From a checkpoint of a small transformer trained on Wikipedia.
Size: vocabulary 2116, 20.5M parameters.
Architecture: LayerNorm before each block, learned positions, tied embeddings.
Training: a variant of Adam for these matrices, 8277 steps.
Each number is 128 + 24 x the weight over its row's rms, rounded and kept within 0 to 255. Layers, rows and columns count from 0. Numbers have three digits each. The size before them is the row's rms in percent of the matrix's.

# layer 2 MLP up, 1280x320, rms 0.0695, rows 0-410, columns 128-159
111:122092148122184160152151152084145106103152111128144121141173116112156155123118126123129137137139
116:128103130128146148153125148138101148143147095129130080103122107111121108130162109132145123157139
102:120077145162146122083184154124113121102110086151125130108165143135101150126123156111109131121117
107:107127144164078132166190131140098101118085184142136144128165094165138147111132115103121101134115
103:117136130164137197176156169148140188099116110134126117135144067146123100139141142115096122148117
111:122133117112128131116127139102104108133160122108142088125143165089126102186100109135155117133120
106:134057129152145135119154148126123136168138119117126069152141134099103098148130083114135113091117
096:082093115151131138146146142133151126121125138105111131081092125134124122170134138121154124109127
111:106127178111109118147116166107137113096143137136133106117178106152135149156136151100126107116138
113:101107145120129163113141150105141081140124094135116125122157112119122112121107127113110137141110
110:092112123145110125107107126130090142132109194120166078087137140119124136164116100095138095117119
110:126122141091131149113151112141102140144089113150180130108142118150097111124082127127097133141140
103:118097109104191133162142162134110106153116144127183135144105149116095130134101136144176133097126
111:141137141141085102149095134118107132166163146127137133132128097140147153153146181115145069147138
101:126115161125165126169123153137121119115157133099147135111178145127148124164168112117158114146153
103:140073153161150128157088154117123138116136133130155083128156109085136130167163090081145108138087
100:125109143166132123102121120092133170104154134114134119120150120110159142148143120121129097131138
107:106129187124131133156106131097166122110181116122107141125133102113164122114141159113139119139152
100:080107123155193128134119128140133133121096139126174114122143124154130130118128111110110132128137
106:118138102115131148125159148134122139141153129109144142121132120153102131182163158091105123116090
110:137096147146112146120121114112127159111151171111123137115129100192133152140142150122112101125139
094:134131123112119130166129166126073183150150092161156115159128127145142166161151156131156125150138
099:126119144107180133137158143146142120157136177123109140106144150162087135136100126111137116127134
098:123089105136127131148126130139085112089125146132143128115156142100143159131127084126202125105157
101:100145138086104129156128163098118150142106137130133081129160115096144121135140128145151109162072
083:138129142125138134137164136111109102118138134152132118128181092155133090141190146091094095136137
097:093104163122142152126085120150150172141119116115108091116110146150113086124107182101102109100120
099:113133133116138162140094158140125142163102130095162090129124155063131127152139119137190113100113
108:088139126119127122129162134146124123110120102135114111126145115134133092127145143113102121130128
096:086106144127117124132154191086138110127149102149083117109137102156112126096104094098124094119120
106:086108121142165163190093137141120112159133124140112162106148111158128135118133128112168114118098
092:102109100147159143120172151097115153083151128132166134115121097171113097135158125109094102100100
085:109128135123127130163159132100102105120130157176157117110171093168082128178153159075169078137113
094:095109116124160162115164124140121155125115139111172121120172134120122107181155106070131099132141
099:124112159129125139096110136095130087105116099133111124145169103126124150117141142090170097107109
099:128115135100164153153120151118142099126129116115145146128132122116116130124103140114185133087080
099:116118091142117134160123159151142102138080117113113152116143136110081126132104122145162132130190
119:133128109124114125134144186111126121151118121135160100082199081174096165189147156103159112091100
107:151134110150120143134118108140111131141130146107165118126144095088131131130131150111150089114104
110:141109137122165149150132147101125159116144095120135136163145093105122101167182186156148117086081
094:113139109129101126139133105173103105156106129139138126113130123134094099109098087123167098152134
099:118154156105150160117145127096115167074156135122161130117119118144176140132106169123078117129111
099:111097150132144166111136173111106155135112143129139156105119118139101113141151152081164116102128
099:107123119115124151105084110064116141152129130110148094118162096108129102136134117089123109101119
103:136072194173113139090096144104139143142151149135136144145168089142153153140133135103094108103148
097:112080136109125145136116130130132102145123122143183136098130127102159165126124083112145125136140
097:107140111130158153159126133131094146123147143130183129129116103147113143137113117103165102155087
102:134116149133135088209140176115124188119108126131163119086102132151134133130141090127185136149114
108:114118172124113145111114134108114127132145118117133132113188103153113145133106124103131118113112
103:087141147109151131176132123145095117146137151127155117126146119152148147150103139112082106105099
112:118131177158131140153174145131120127130131160125119099136148098148095120128130125137112097116104
107:141128122133133166130135150098113122137139181129109125112160136133126122137096138103135074116061
100:074134139110114109151128172095158156111097168093160126104146138114119138167112085106112128095147
070:066146173117111123176145139067140136132116141061125135119145115134123116131180111110121184134090
102:154045122149143136127133131116123141115148098139126142095169119107145125104142122123156109160143
108:120088135122128171137137148125121144105134117126113094117154105131129137133129123093131135128130
097:112153124100137160137152134091118162126139112128176094130132089144147120129143128128097109146091
101:138139088122137154122139145127092155122116120118166097130111127118102114142097135126129115083075
099:084128172115124122128143127120097122125135110123132120131172128131149107129158171108117128134090
098:106104189146145152127134106145162154119142164112130126137112125144134089118132121103117108127140
090:134117136143142125155128118114135118139146119128118107125159128097120158166118146133098129084096
102:119124170129153142147171151121143138110129125149115137121146062147094147107149157143121126123150
091:104158123156141150169111125110158123127146181136138142131119127118156134120138140152115095137141
107:102091123137089135147098156104134125109118148104170138115162147102160111138107068091097110154143
090:114141118105170160140148140127095129143103133121133113133153126108113118164147108097182121099093
104:109108136136129133166128197120092159126089127127146122120133135110137114135117155110128130096073
107:099132106122126132148152153121109144129078145139122133113147115144103109156103155083113126090081
106:105115102129131140145150148168137117124126170139155048123177148103083096120156096124120111123099
108:133119169166111142143126131112141157163142123127103108152129087122097128143166102108115117119116
104:083098159141132126145101186109093102111139124121137128134165115127163120127128162087120120136127
103:098111140135136131139135153152121162123120146144131135141150115121092145157171169095164135118121
058:133133159139159127151146160086128163158111122154171125117140136161158161126152130106149083150098
118:120114131111147159146131133101110140087139103125159131082151122135151127140124148136074130093086
109:117140139088127119173117174109118192138104116131152085105119151154125108144129149102126116126067
101:131077135144180127137112136094114175140116138132142077134114140133097110131151135106111127103069
116:127089157158129127119135138133116137136134121118104131068144116150097130133117145109137125126140
097:117121148141126137181128144123127137101124115114130159108125133128158119180132167095149096153125
079:120084168121122124175136172114116141166134105137154070114157122123154112128140125106108108108096
109:144116147121164180128146142092110116130141137111178124098178158145125132125152121103151088087096
107:112124101153137183120163165129103166132118150123169116108143108130131137177124133120116111101109
108:122090114138144178113169145137098153099136161119144100102127132150141122115143143122097092140117
104:105111145131150135125128120148139149145113138124141101163163147119092142147103088136128113104137
103:117098161162130156121156143150114162130139114116146132102110115161162170172118136087119108144162
087:141120124155167151153135142127110162117101176131174115107150105115090125190118111094154087117129
110:142097116136144125174143147114117155139127162119129050086117153107146133166099111087144111143136
114:082102109129115173095137128097104138127123133117174141104131120121124106155144130100116119108122
106:122118109097160107145141178106108133139122090154157097110141157159111134140157115091156120106096
091:111119138117139153141106157127121174133142098144136091104174152134106099136194153139103105149096
078:113102106151155159115088148133103119144117169126137137131135139112095111123097114134130090093112
085:099126162171141141132138181077109108148166166140134131144143113113086085118165109127141115096141
107:118088138122142125111143153128132115153102133135160143148184139161095130139125108099123122094111
096:144121117087103124175086152089121172116108125127166137100102139110198130109100105111128132173121
096:099072131157121138161128147126111134132113157141151152155158090168148134142144147135101088125133
095:090108100156179178146116170128115120135120096132104118144132112115134162180131121111169129099135
101:096157111106136132133153120136153134142094131125126135106147123131094118130152158136163135137100
108:096105091121115167126138142105104128115114115119187160067157133160136126185149163106119110140112
119:140130144171175119154130198126111142132139166122138115122136123125086143150160186109131127102121
114:123130129107137165157144146145126149114160098122132093125125096121110119149167160133137133090133
102:120110084156119144120137152132094147126166156121149099134123120116144101170132155094123123179102
106:125116077112116137121110154133086104166095166136130109104139104135109138141116107085136116125106
101:155093100157161163144147145106089131112146145123130125166133127067141122182136122132147112132152
101:131131156154143146157173155113094137149141153143132103137128138148099135159119165149142110127105
079:060131178142134118147119164054142145128104157106140129117160153125125149137152114076124142123086
107:108095149124181137143118133134129133109098152131147124097159108093106156109123116145184103095125
116:132128136085121119142134186096086136103157135122152112118119134104123129117191085118157142166154
098:082130126117163133132122137142128107126111144131140121096127136167088136117155140122179114122124
097:128094117150126135144104147142135150078169115132135134115180074157145162142162155126097113168107
102:081095091159113164106132163101111127099130125114144086100116118101141149132121130114092108112092
101:116120136111147150127160167101087155109096137135158123103156086168134145136130120125101136113104
098:126071180128128152119172196139120145130138156167116137144179080168125093133155128117108119145133
100:126112124154130158128156120153077137096123161119142143133176110115111127192160159130186102136131
109:086128139080179149133123139143140144116118151092132073117101127098072131119123128139139096095148
112:108136115134115155157144154113087104146146127136128121125118115102156102177141158128143115078089
105:116104128131137122136154128120087129132100167121144129148127142111129162136115111138106133118097
100:123099128111145155174085162110105125136130091116155132079159139172132086157136182130101103098093
098:091151111139153138144121131093139166117144088126114098096132140115091103128196165150120100120141
085:127139115138123158136155148121080145140102137142195113146176101097115138153105157111137100097089
059:136090173128149143153167157113139144163118141165140126130144128134144133118151135089142090138110
104:117108097122203159123114128137117121125123107127167105124141113084112174136119123099166125101097
110:128084159075129130137135122127111143114098163137135115115111135088145159182123090127119124108141
087:147109154131148125155139150109149108137126179137155097066158092140113118157114138070118078122128
099:095133168113139131074182125082085137123147130145114132143153152139152139113151128131145139167122
102:123116155125111172114123158158117145099120133097134078124121132111107125186087151073121127116132
094:110116119132120132147128166128120135123114174130157096115159102122122148178118128078171101115121
101:122107086113157160196123166138123143143092148135153150089135062172126142163151167108155122130127
094:101149131146116153168151140107047149147118186168137110115130125162145137120178135127096104110135
118:114086134103118149138107130125102155109147179128136078093109127139118146167114092076162106178154
087:122126164146123155128106154102115133122149154132128137139149129112160131135156140100115132170113
109:140093168150155184145136166104121142112140175124126127131152127129132173166148157145124109091105
099:085140125108165129170105137154144120147132153118116127116157134123103108158145195130157113094131
084:088088108136129152114135105134117134101123128131116146147175108138099109110121100151106123088099
096:140129148105139128117120180138098141149134137138143132111121097105154115161108119069166104135104
113:085106120129152152142144114178117153164070138117124104136128163141104109144133119072110132089100
114:136140099144150167163150168109081111132146087143143113124151094115120099127190119101178115119062
086:122128160168159114143135134086095122149110136129170144120168127149126126147143131096183098129136
102:147130130131137177163146156133114147140141158118131149148105103141124137155156142122150102118155
080:068124152137130121139113190095127164120091144079127115115160131131099153146156124108118149125117
088:108109116149131117133149125098116098164140128121139104157164120132127156124112136127155097138121
092:133082113131125170114149126118110174165087126123132130129156122117151101154134132089120135105107
086:131129111112123137164091122144134177120127131138116123080124109094182091124142107107099106156143
079:127146139142116138174152171099108162145140153143183108143161121129115160132160101101155072128094
100:118139180138134126138137130128123097147129118114115097127154119114129113158113131088166114102115
075:114095155145136127140146173128118148143110144148174129129174126129118129151153105093147125135130
112:139070159102123139102131121089129149113109136134185113125186135142131164118156135095108102125099
093:124141113097151131153107124166110154148153146103169113126123137093136140160135124121150112140146
098:142113164134144150112135170106128151081136154133157067135140093118113126141159128118128098113141
095:111136142104116158122100142109104145153153140134150116143135134072144169137134093133136128103137
089:127121138144175139112169126067123153146157111115154142132136071190141105144131153113111126111144
097:114148149104125169103122142121117120135137143133127113090119114141142132136144143132150103145156
098:134138104119165157137100130136139154160153173112202083116117116075110156147093102114164096096125
116:119096162126137163154125146138101153140119169131118130132117061106131152188145112078112131124121
109:108146176111130121105180140141112115133132172133124123125127116171094128132119106133149115129147
113:132131098108167170092164127119101136121104126134146112099108119087144120176106166087125111133109
105:094095128127135129123173163111123112119137103124116116133170141120143107119172144088137120132066
066:096120158111120164128112160098091123167193105091115087127158095128134109149139151138168156093130
105:135078154122125156111110133096140139099126135106200086113164155072106106165135096117112105092134
094:097137114119147158114177119110092120093146122132152127119175114138109121113133135124105124135115
088:100110122147131150130132167113117122145099152146128100146179094113119130154180145088137095127135
094:181086147130144169106110159135087113152157103131139109089130139139149095175167138126173072135159
082:103115118145142143162129137133129131140123183115163121107177122099097148173130138114132109130111
100:111113119134108092160115166144140125161128123117139112099162140106110081169128118118116095133088
086:141112173166091113130120156129104165100127137116134111137141120118148138158170135105136119148130
105:104094131114149156119113142171110134091112173109135084102148125122109186168131141107173116129103
096:100107112115132166126092138115117141126128132111142134157136097121156135121180111107110134104103
099:134114113114141135147098142124125145129160129109138134151123155103130100186138132112120104119160
088:132115184107164152147128117135151126122100137116120094115130125147138116092099103121131123096118
103:105142148163117133120130156120114137147094180104145116133148121112119118159140138130159124103121
103:093140088134143175161154129132155120109126128135177107115150092145149149178095124104140122136092
088:138125134113130153161120169139101110139166112128149114107130140135137123164064139137144099118140
100:093138086151097125124116143130106149147118192118142156088120118159140194151136109070096151139119
096:148104135132126131160145148091092144104135143139105149103132097122136121130135109112157107174126
091:152134141119116143153129166123119114165155127134136115136111126157134105127124093142126100112139
102:107128189149123125107122181114131139095106129115149115085132117137149138128134128102136115116105
109:095124146161138128121098134141082198106142141119168137118110164140138140110134154131121101151067
108:100147102163118118132183139167063105143084140141160112115122120132139140185103113107159135101111
099:089136089099160125136151138133116104121151125118158067127148121085134108132087131130094117119096
110:105113139119109127145184112121069128116125126142105134143123136090145167170111126114165146115147
064:123121136126139141151144151097138163136130128155177114106184135154155123140127110087163093141134
101:088107142122155127185112166135103112132146145115108110146151127097117101135147092134101121112158
105:117127116147165128132140156091120134126150138109169125126146085141141105163145137092102100122106
112:148112144123152152143137128118109137122147139127194100098113134123135122158094178109106104159108
099:072119156095105129165124181099113153140135143103135086140155084126154124163151137123131131111141
111:138118140093178115156128137096123126146119113124158163107118117121129112179127126105153143135116
103:127109147089171149144093114111112129151167091133142119122110149101156100146121147112141129119127
087:098107151156169153109124135139116162127166099114107102145122137150103106151182168137100131124109
106:120136147083119155099161100132131114110137178105184115104129086116123156127136186134156114124161
098:122141127096143164088147140070081107143098080153108105105168110148139109114133113105106119122120
100:097139133148143124154110134152086133147166138131146104148132108156090161108114123124145108152125
111:097087126131158141194143152116138128099075201143140128138127115133118150147180168137116118127123
096:135158113122185155168159117116135122158111116114164137132136109166124152145129166147175141133114
111:105103125145191126158141164132110133117150161125125106088121142128122126166142109108096111124102
096:100117141133156118184111123144119153116126159148101118107115136160096107113147109125096088135129
117:139117110137118187125143104128095137125110166124136061116118097105105106123094091116113112148135
097:082133116134118114181118138114107137128101163110142111087152100154103128159164132136172107117139
093:130135117116153147173130168111141131130108139132124081126091140087126053146100109070086131088079
106:141134079155138150174164168131085139110123142135162140123129089116114169173141155134160117115095
107:114142133142117120187111140118150140136168118121124121094150123137143158124154134077173115153121
094:103110126148160171158110117128136111155109187135134095144142123110109157132094118130170118127150
097:103149133184132149118109128119110151106132153127104152084122083164101094135090154089115094100082
108:123122150156133132123146153130133147110128131116136112077196120162142123128130115095112115125133
102:104087105142123125115171135126111128162139133114172124094127162122121082137106086084103117113112
086:087113110144132161150134152085131138109113163119173125098161081140106153142150116105147115120134
109:146074131110193173140137143114116144130119133123149121116160121136138132129140124089121117132139
107:120120136115088107189107162118126152122100127136144106111122113118124125125098116117091107137121
056:122123157133152128178163159081121170154104144143146139140143112160147116142159109099156092147113
056:135127167128147143174180162073122160158099155149182138119122083170123136128125125108127084147143
093:148092099104133146166151110110128165095135148139143138113137125136165153115096128061103117161128
090:128106132151129129119131120121091140131154143115106135120115099123132092137132154136168097118140
110:112110099149119107159133131146139141115088131128153082083134114151094122115106149119090122107111
107:141108136149147152089143106106119151095125080125169098147171147110160121126120155113145120094120
100:088114126099165147129152146138128121104133139124118100139141142152119152158166146115181122102097
096:137102132110146136141096157118138141147120121140119111109125155180096149112135110116133100107098
105:119160134110128138125115141122145146121140127138110114143160070179099124102104136088162084102123
121:098140149120106103123112142092103139096096142118131123103104131132166138146113145088119095131100
074:115143144136136152152120143106108148132147148144170132133135107147121177139140168135125093135115
058:117118171123128131173147143104119141168131148145151111147126128145155132137147127111140107148116
103:094103120121166204142130117130105161112093139134154058092110131092123175179115130096166100094130
095:112111113125149134141100172118135167111131094126108107101140146152116099144189100124118116104082
099:132117138121123164159151133105122170093156148125138085088133098117145129135127192147105109147134
109:153127083149139139152139127143118145159166113121129128125112119101125136142142147129153097137111
101:119125120162104118097137114141090142147170153126172144099185127133095112097179105094147117139098
100:109086178135160123126116180117116077158137120143107164149151109131143076128100114102120125145101
105:096136119132138134105169116144096157123114147139115164126177103180112090146139111076170111131096
103:096106184101113106133132191102061143131122147139172118113135115132123155116136110109141135119097
106:118155128135108089181089122154104134110162132115155129130108122117119145126118142134140122153112
107:140060130142176142119130138109129150119125129117141102148133145087110158145175108125165118126110
112:133093095155151197080128118143107106114120105126130120095163097121122134110168149066115118103147
098:142094127174129120127128145097152131159117123124093128133155126115096125131125115130108120122125
122:123127110101141149169172112154129172140104151129134135096093117133122150176135176113128112093112
082:083154146157130120140154124110120155159111141127165116118177115137116112137153178073133108130119
091:124104150127161152139158159152108105148158137130114138133113130134131144142150091124130127168181
111:112139166154109133174133146173116114118092143128136102104108109099111109136083147073094131128091
061:132104173137157156156160146093138152161096150154143130086141109137143144126123106090115091121101
110:112098162172125132179162200114124157114146153109141126127150084129108100177156168125125114108095
102:135100123117160144127091151160145168093160118097147100114140141122131137156156130129138108162159
103:116120116112140152109097116135125166098119139116150113110153105157134161149181133133179109105140
107:120126165155107163119166107162103155108088136130148092111182119167091130156100141125086092088097
116:133142100142126106148150146152088162136134148120137106108078132084094122175098136131172105099109
111:130122107113123126115189132142128109092104176127110137143125127167117131170141134151160128129134
109:120124123127149169117134155141098115153149137106146089115128111105103141159101118103123121097124
103:109136132113183147119156163133119132135122127123142106121083129126135074121149102136154141136120
100:095089122132144149128156163124121124083114151090161120105171139173123148155149121126182130096137
116:101105114168148158116144152139127147115095122129154083094120135148107103184130138116108101138107
092:117143131150143146160187139140106136096098170138184088115142109157084149162097117121153094101105
109:106095148144125176118135140132109161126108162140123160083102083144142132148129157097106119119101
098:101106201114149109108121135107118156128117137100124117126114172113140146156107160098147122125131
111:101143133103159161097150149134116081135140199117140112102175122122111135162095173125111115113163
094:130068151122149131134135156115124159095096180116178104120102062117101117150119098090097113115114
107:140081115127132187122158131129114093117125109129142144102131103078177136158134098103137120141157
106:096132158152136155145126116113134124094115144136140119128134151166131122149151126086127104117136
105:100141124118127177192136164115119154119103153141125130129090127124121160117107135107179119119098
093:082138128129140166110116085160130139172122115126115098106108165165111109107149116118139115155132
097:152111137121168152106151116119113133106139134122114160119107120116153153156114165139104107128121
095:124121147160127152134110162087116150135135115130138117114141126137112091122166129132143118114101
099:126102140163101112137075121104161172098117128119160170084168110142149128136169142120148124145111
103:148112137129132171122145147134082104132140128121156115120129119105153168137111152122154117115114
109:121085082153161171143141142134134106105099147157123166083137086110123083089159137110129131139140
096:086131135147139161159122102131138158107110166118152101134155164191108134118156135144114105135116
104:128118094160106119156128164114119108134165118118152117139129159107103101133159118126126090143130
090:045097180155126114153124175102128139118103137084133128132166144112121114149154109125153131096107
102:153134143133124123131143147118114115087131156127158117141107146074110130183125117117152115118115
074:080112133097106165137121144088103111139170140088125106129135111139134107155141128147151160105140
106:097081137158129130145092168116114157121084150102174132092168181094160125139100112134134111131124
090:078133132155164113131147134151145131135120132144096126127098128161113135127116160099133118152113
090:115121140135161147171150155091142164116114198124130102128145122122103149142174131104137099111089
102:097100102188125121134124126154117114143108168134108129109149139125098117142118121105118110068117
097:091102131152126104120180141138074139099110099154176159091153152163124102144156176114166109131101
100:136125141152161132113142147133094144142161103142123124148134102102106092153105106130101117103096
103:135076175166189173103172142125106090110115125142122161120166088170122149123113131111143134122168
100:111133145112115154144112133148142140108119161151111109119154070149152145126157128116121115146163
100:109097139095202191154119136147133121131110160128148095138119117102098138121129133131135111084111
059:125095174126149145144164137088145155145129149140156120129161126152144135125143132098151112133117
114:125138155163114142179168150140113108103118136136125120101123140143131133140131104114150127100098
103:116126144142169138106152140134113109145151188122122139157137120132122110142146104135144127127163
108:113089121134148160130127135108097139099144138109190137137115141087115147127136143116152132118105
103:125071157133174177161165136132115132099174103134148083109168132135117091136113100130097097137143
101:125105098161155134157116190131135140156153126098137166143097153135124139168130136104136134128102
097:108105130128141126155112176107109121128169135136182123141185089115123137176112108122117110105141
062:133126168155145144172170150108129145135127138139135129114151124143145117141145120096119101139114
101:103145115154094112129123179117083165141174094107153094109138151131113102149123134113142092136102
104:089118164134130134133114148101138151143139144122141087138149127143096105107142117105076104106089
109:110119155158144148123203132134123112108104168117136129128125126141135126113131125133181136124124
101:092123144090141125143128154122097149169171125126126124145135109079132115154170119127114140088127
079:138105112140134190143107144118125146121094136138151087136129135119130087155100109113101082128092
112:135097149134167168129161129170089119114146132129106130130111107068151162131067133139097128129156
103:103122175135148155111128129147144134075121148125098138113109124115132128114154139147147130118104
090:112155156140145131151099161124116100161127186139107130137110108113122150129119107139124129087145
106:115074136156121139173117158110158138137146152143126136121151144143113140145146124082084119104138
057:123128134131116142168165145071112172121114161151157140136126106146146133141140119108109085135107
058:120124146107151137165179163060130148150102161154169127134127116159148129130120131080161093152089
107:101129139111117139112098148127092120148129120115122098110132153132138120136093153129172107148149
123:151066161182170154107108146087086121133140140118173115138134137099123103121106175093107120147119
100:150088121150172146144175129137108152117136119122204117123091163123105122123123096148168122105099
103:120060104133147165174113138134138148108144149134146126117157108116155118162158091069111115137127
096:143122127143135135131110138164127110119157145097150118100104109104118134162094103121131105142162
105:139086132111179150078158122132126139116096151133111118130113093148154147149138126083166129142134
097:140150108163136135151146168146109160158149126119163156114133127128099122176134139130130127109141
105:126104151129198133134164143114120080148160147147142111145153136095105143153126132131111125111114
108:119147157101160135106167127148138144101117097132126143151140121156147100142163147138171122132093
116:098105094138102134166125153068131144092128159132225124123135120131137123170138088118099117116096
103:116142139097123145122113117138130178149115147130105080132109099149119075123151097091112125153138
096:134117142139092107167113150121134147132105143136138153111136129110167156148123122097147122146080
106:115076178151118149106136140112126154104113150113129080100152138147115139151140126071106115138104
105:148113129138136184129171126117096113102153104121144138131149104106108112135112113153131099116116
093:073121110143144145157102144147144150112109123133121082101142134155102115161184145121120108147091
096:167115132114116126162087152108107129130123132118160116089115103107171115152108094105150117116130
106:102127156131139157101127111104105164133127156128133139113129084168123201102183121091139136145119
104:105116144123165128167077166147120169128142137148132081122144158110153146149131125122105104155124
105:118165102107146137162132143090118121172161099139200153085154102144136144157122173095159134112070
096:082134097148146166113136146086096129142118151122165122116139119109137125147150116078140117128090
094:102142167099128124145117167095113165147114130122136106140157109156141147151164160113157131142145
100:143132131143137136152109141122103120128153135131152143139138151107140166152164118110124108169144
107:126109108159098149088164129112068131122090146137134110104112095111111158141109124120107115105109
086:128114178135163115108124115084152130123168132124095111146121126118123107137147108115174113120123
096:100093181125139125174144147156108130115129145166128085144149104131108091119142092149114125136128
110:111081115116144121132139146092082160146089137144185108100115078134120168138140131128120115099105
102:086124131100175134172147179130120137139156130131104124113092110084126103172122122112125128117124
091:115124100111115142124173108159107148136122106136131132140176111175126107142161130122151098103101
104:139123116161143133135171159120113113134108109108143122103130110114118138174155080075153145147169
063:152154129122161136162186148086122145152097194111169128123121116139099123139166131114133109121107
092:089109189164119121153102135137137150155115101110139120120144137142161156154153150066120105122115
091:129124130083178157118098108139122132127130144124140103151131091126098117112134109132113124112101
096:090126166110108153162106187089109128138140166135146099117150134173131139179110098104176100171145
101:090143120090145186159138139124122169108123123119130091136117101135139113194148179124093122134093
101:082125128100164145111112138145144110111137137132125096118119133126157084133141098117153121138123
091:102078163117147121130092125149118131143115154127120131142095151114141125146129157142094128123142
071:067115158147133113144107142103135146128117151069147125101155158142129100113127099117130151120120
065:160134170129166152186175136066115167165108161153157120144125107129126148120120163128138089126128
095:100145162142182131153123151080115126141129131130141131151121108128159118161114157138087113132109
120:111086156161191144146107169115113134127140159122135078103116091133112119133147166089115079155111
108:129156166126122131141137154130112161126137170125099100080112110124128126174158124111134113154111
118:152073142147127139105156149127086113084114119106183146113149137126099125115123152141114095103117
090:100150200111131140135142139115116146160098144159100126140123087179121147131109108136143110109110
106:074129116174116115147116158104073148161127128124169142141141150094125127139166149100138125158100
104:132095168118113145098130123152125119124139195101154116109159119137092120156130146150154098126184
101:079140159091153153155130153124097157166154132118132079118137128124142121138162097142134112109139
104:098129125136170143120153126122131114140114144121138162145131117101127124121121110146142120119128
099:101086154168130127175114124140124131115121171130150138129149108144103122138141156142107092144110
097:087093153111133134179105146081107142123131109130147117105139125132135108168149132137176109107125
107:114099142093143123149124150115110131107138140141134096124130148102155140161115115100113134087085
089:095097098137108149118118132150130130120139131125157132156144145132127131142132117107145100099101
059:134122161133149139173182170084114151127102189163160112131126112156121126151131134098129082132073
059:125133158150150160189148171088119157138104179160157109131137113145136124146138109093124073126082
088:115124126160198120109105135142110111130153165121128117130150136114089118140178103094146090124109
108:103131135155123149152177182142086099137146124129144122128178094116125115144137157112144109111129
093:112122147168145113155126157145094159161122130153124087118113126110119075119126139079131110109067
100:099152132139177106150126187123120120162119126131102143082122104130147147128125160130168122135110
104:156116105144137135165149174106121102105175159113165130101116142143115109175098124127109105097131
100:131103110174122127150093115156086105149148111106127160142124122112153147130157124150184092125103
100:107088193133133132145155149095115167142087160125126125100131139158126125131139147091126092105138
116:074117126100154152133140165150127164117109089119159110053134127133086136119128154110134128128103
090:126131095106109147139118125137129111132085179129136139111165114155139115128124140122067083166143
076:123094165115161138113150146158134131144139136136158117109191140168109149113103131083109089130116
103:129137142118115146147182143145131115136119139108127127077178105138108149138098112093130133098110
089:111133171185135134116174151127115108110155126131155084147166161156073110155202167130151094095112
106:115144102111126118146119177119107107157120133133135113145139142144103145128166095110149098148104
109:125056129166164147173169153123107118086118114128174102161113114102155107143113088107100125119127
095:125099128084182163144184140123105164139121104157171127147095105109141136165098101141125144115115
095:122160102112125165143144136122132134137143129104154135103138092137149150164099136113128124138146
105:132143108152166179135125141104125148122116121128117130118152083161135113130168152087134102155143
109:138088135165160151121159115122138125088152143120145125124170092129105136168154146136146119113097
102:142136149129138138153094148093130170132153136134141118118124108123143154118133142097155100141136
109:117114144122168127148171125118110128149089156136104123094117114139145131175073158099093126084090
105:128143187150167145101176101143117145149166173108140110137123127158102133147127127124143103117139
083:127132151165154135148129144137129136104141153116177130143155078124087131141125139135176098106127
092:160081138138139135136097147135151163087145144128101114155092108072123108147115116116129088101131
096:096156100184137156150106109124099143160138116138169094150130128122129128142121151142156100105082
091:076137139126156182146163139130129125139112128136163106112169103126100116155129144101147105129100
101:127142133106140147133137144121092129111144124125140162108119113150133135118135148110164136129103
108:143124122132117146107122126103104109103153155122173103106128102124160113174106126101102098116143
092:117113103129108143150100121118095160142148129126140132109115084131173124128132111109116113152139
105:132117164123162169168112145150135147099158135138121133147142126082164106139141148137112100132111
070:105130150169147139152133184089121119160124127149133125156157128136151100128133112127172098126104
107:129066121132141151182124148153086130144145172132124162119108131157101109144131122094110117148138
109:114133129116147117129084126146109114109146145125128119157178147093124102145151143126154110130152
097:105092129138140160126110160110139140111128126123125099108172123132101091138161128124105119109109
095:121075159106152155116128166118133153140104120112143119107141114144112149146093098083093129088103
102:134126124128115126188120168147118139131095141135142115117110138104118133133085155125141121115140
101:128132166130172141106098139101129138150128124108106134126148087135171156130133126090150131167136
098:071148099164105153151110122123056134146105173118163147117127158113138137130107089116132130149154
109:079117159144120137127157153103111122128134153117158164122170136163105137163135117122143130098166
107:086142149100173175104137129124118163145098144127111136150118082139153144162098118136094133096132
071:128117182100147142196164164102120134147156160169138101145117113194143117131151128110119101131085
084:118128176102103168130121129125112160131126131122130114103098138133165116128130161083105119174145
092:116126111099187137139166132145131128145158122135139143152111135158101086119121162146125131109090
124:123087094147147124171123163123085152132117173122190096128108125086124147126100087087104117133116
097:134097128150169122104110138106142111149126128131147094140166116105108105140125100108104101127159
096:131099192183129154124125116138102145117162175130119107145147085140103181123130167087150097118134
062:132129150118153149160147160101141146179102167150149128133157102146148129140148110073109095140117
107:067132140129148172139132146114118105129129166107158115136159133156139112130116137115110146132115
106:145134150126131140149113134146125146137132117113094111093138140112157099130125090108115134144115
100:106131111113167125097108138141129116138151170099107127140141133109121127160134145129143105092153
102:108126208119122125110168160112139108127127114121107126081166139137063120118133136097158113129112
110:084129104122150145109136139127129115127105171114142136099143153147100134104091092130131110095099
099:114098153089119165155138135140072135103107141138124119113122146107163120132133102140136146112142
111:117093154141108120184115153124115199140104154105117079072175142138122136130120142104145122130108
098:137119097119138101188140166100127139147113154145159125099112110126137129135145141097092089149078
090:069106151101099156132150135093093117116154142105123141097152100132126089157151085112127163104119
095:116157135145144117150076137135122122148133174118160115110138106100169161143120112099159102150123
108:145093126122163143128143127143091157113121159130167095143088123105117130124105084124145137124099
096:127113151131133141114162121148145165116096139144145141153141106172138156134190130134153117135129
100:128107137131147131143129120145132177121138090133144136093107123099182088155103103082122122153113
100:158121120111119170141146167092085139119106118143176122086142093129138122151128095139087126115098
085:124143142133141183177154137120087161140112176120177105143142112118134137157108111076143109119127
087:150089130105123158123136161133123129135124115143154105135183133119123146139142110097147083122098
102:088093142118111109167116192108113169152106166115139157101138131129159099136156110079115108139130
109:109082180119117103154129173091148148141155110124159080102097119091146085133114115122135132151125
102:079091185151159126150128176158119156117139145110115117143135129139090110145149136117149136098101
088:116120115171159140160143123129101155127127159117127145128167116157133119148164116122136091142142
106:161078133151123131134143171126100150109144127137153135098176120139126134170164158085142121116120
100:121162096082119124150166162108124100152120111143135142091140144154101166144144140136148138148103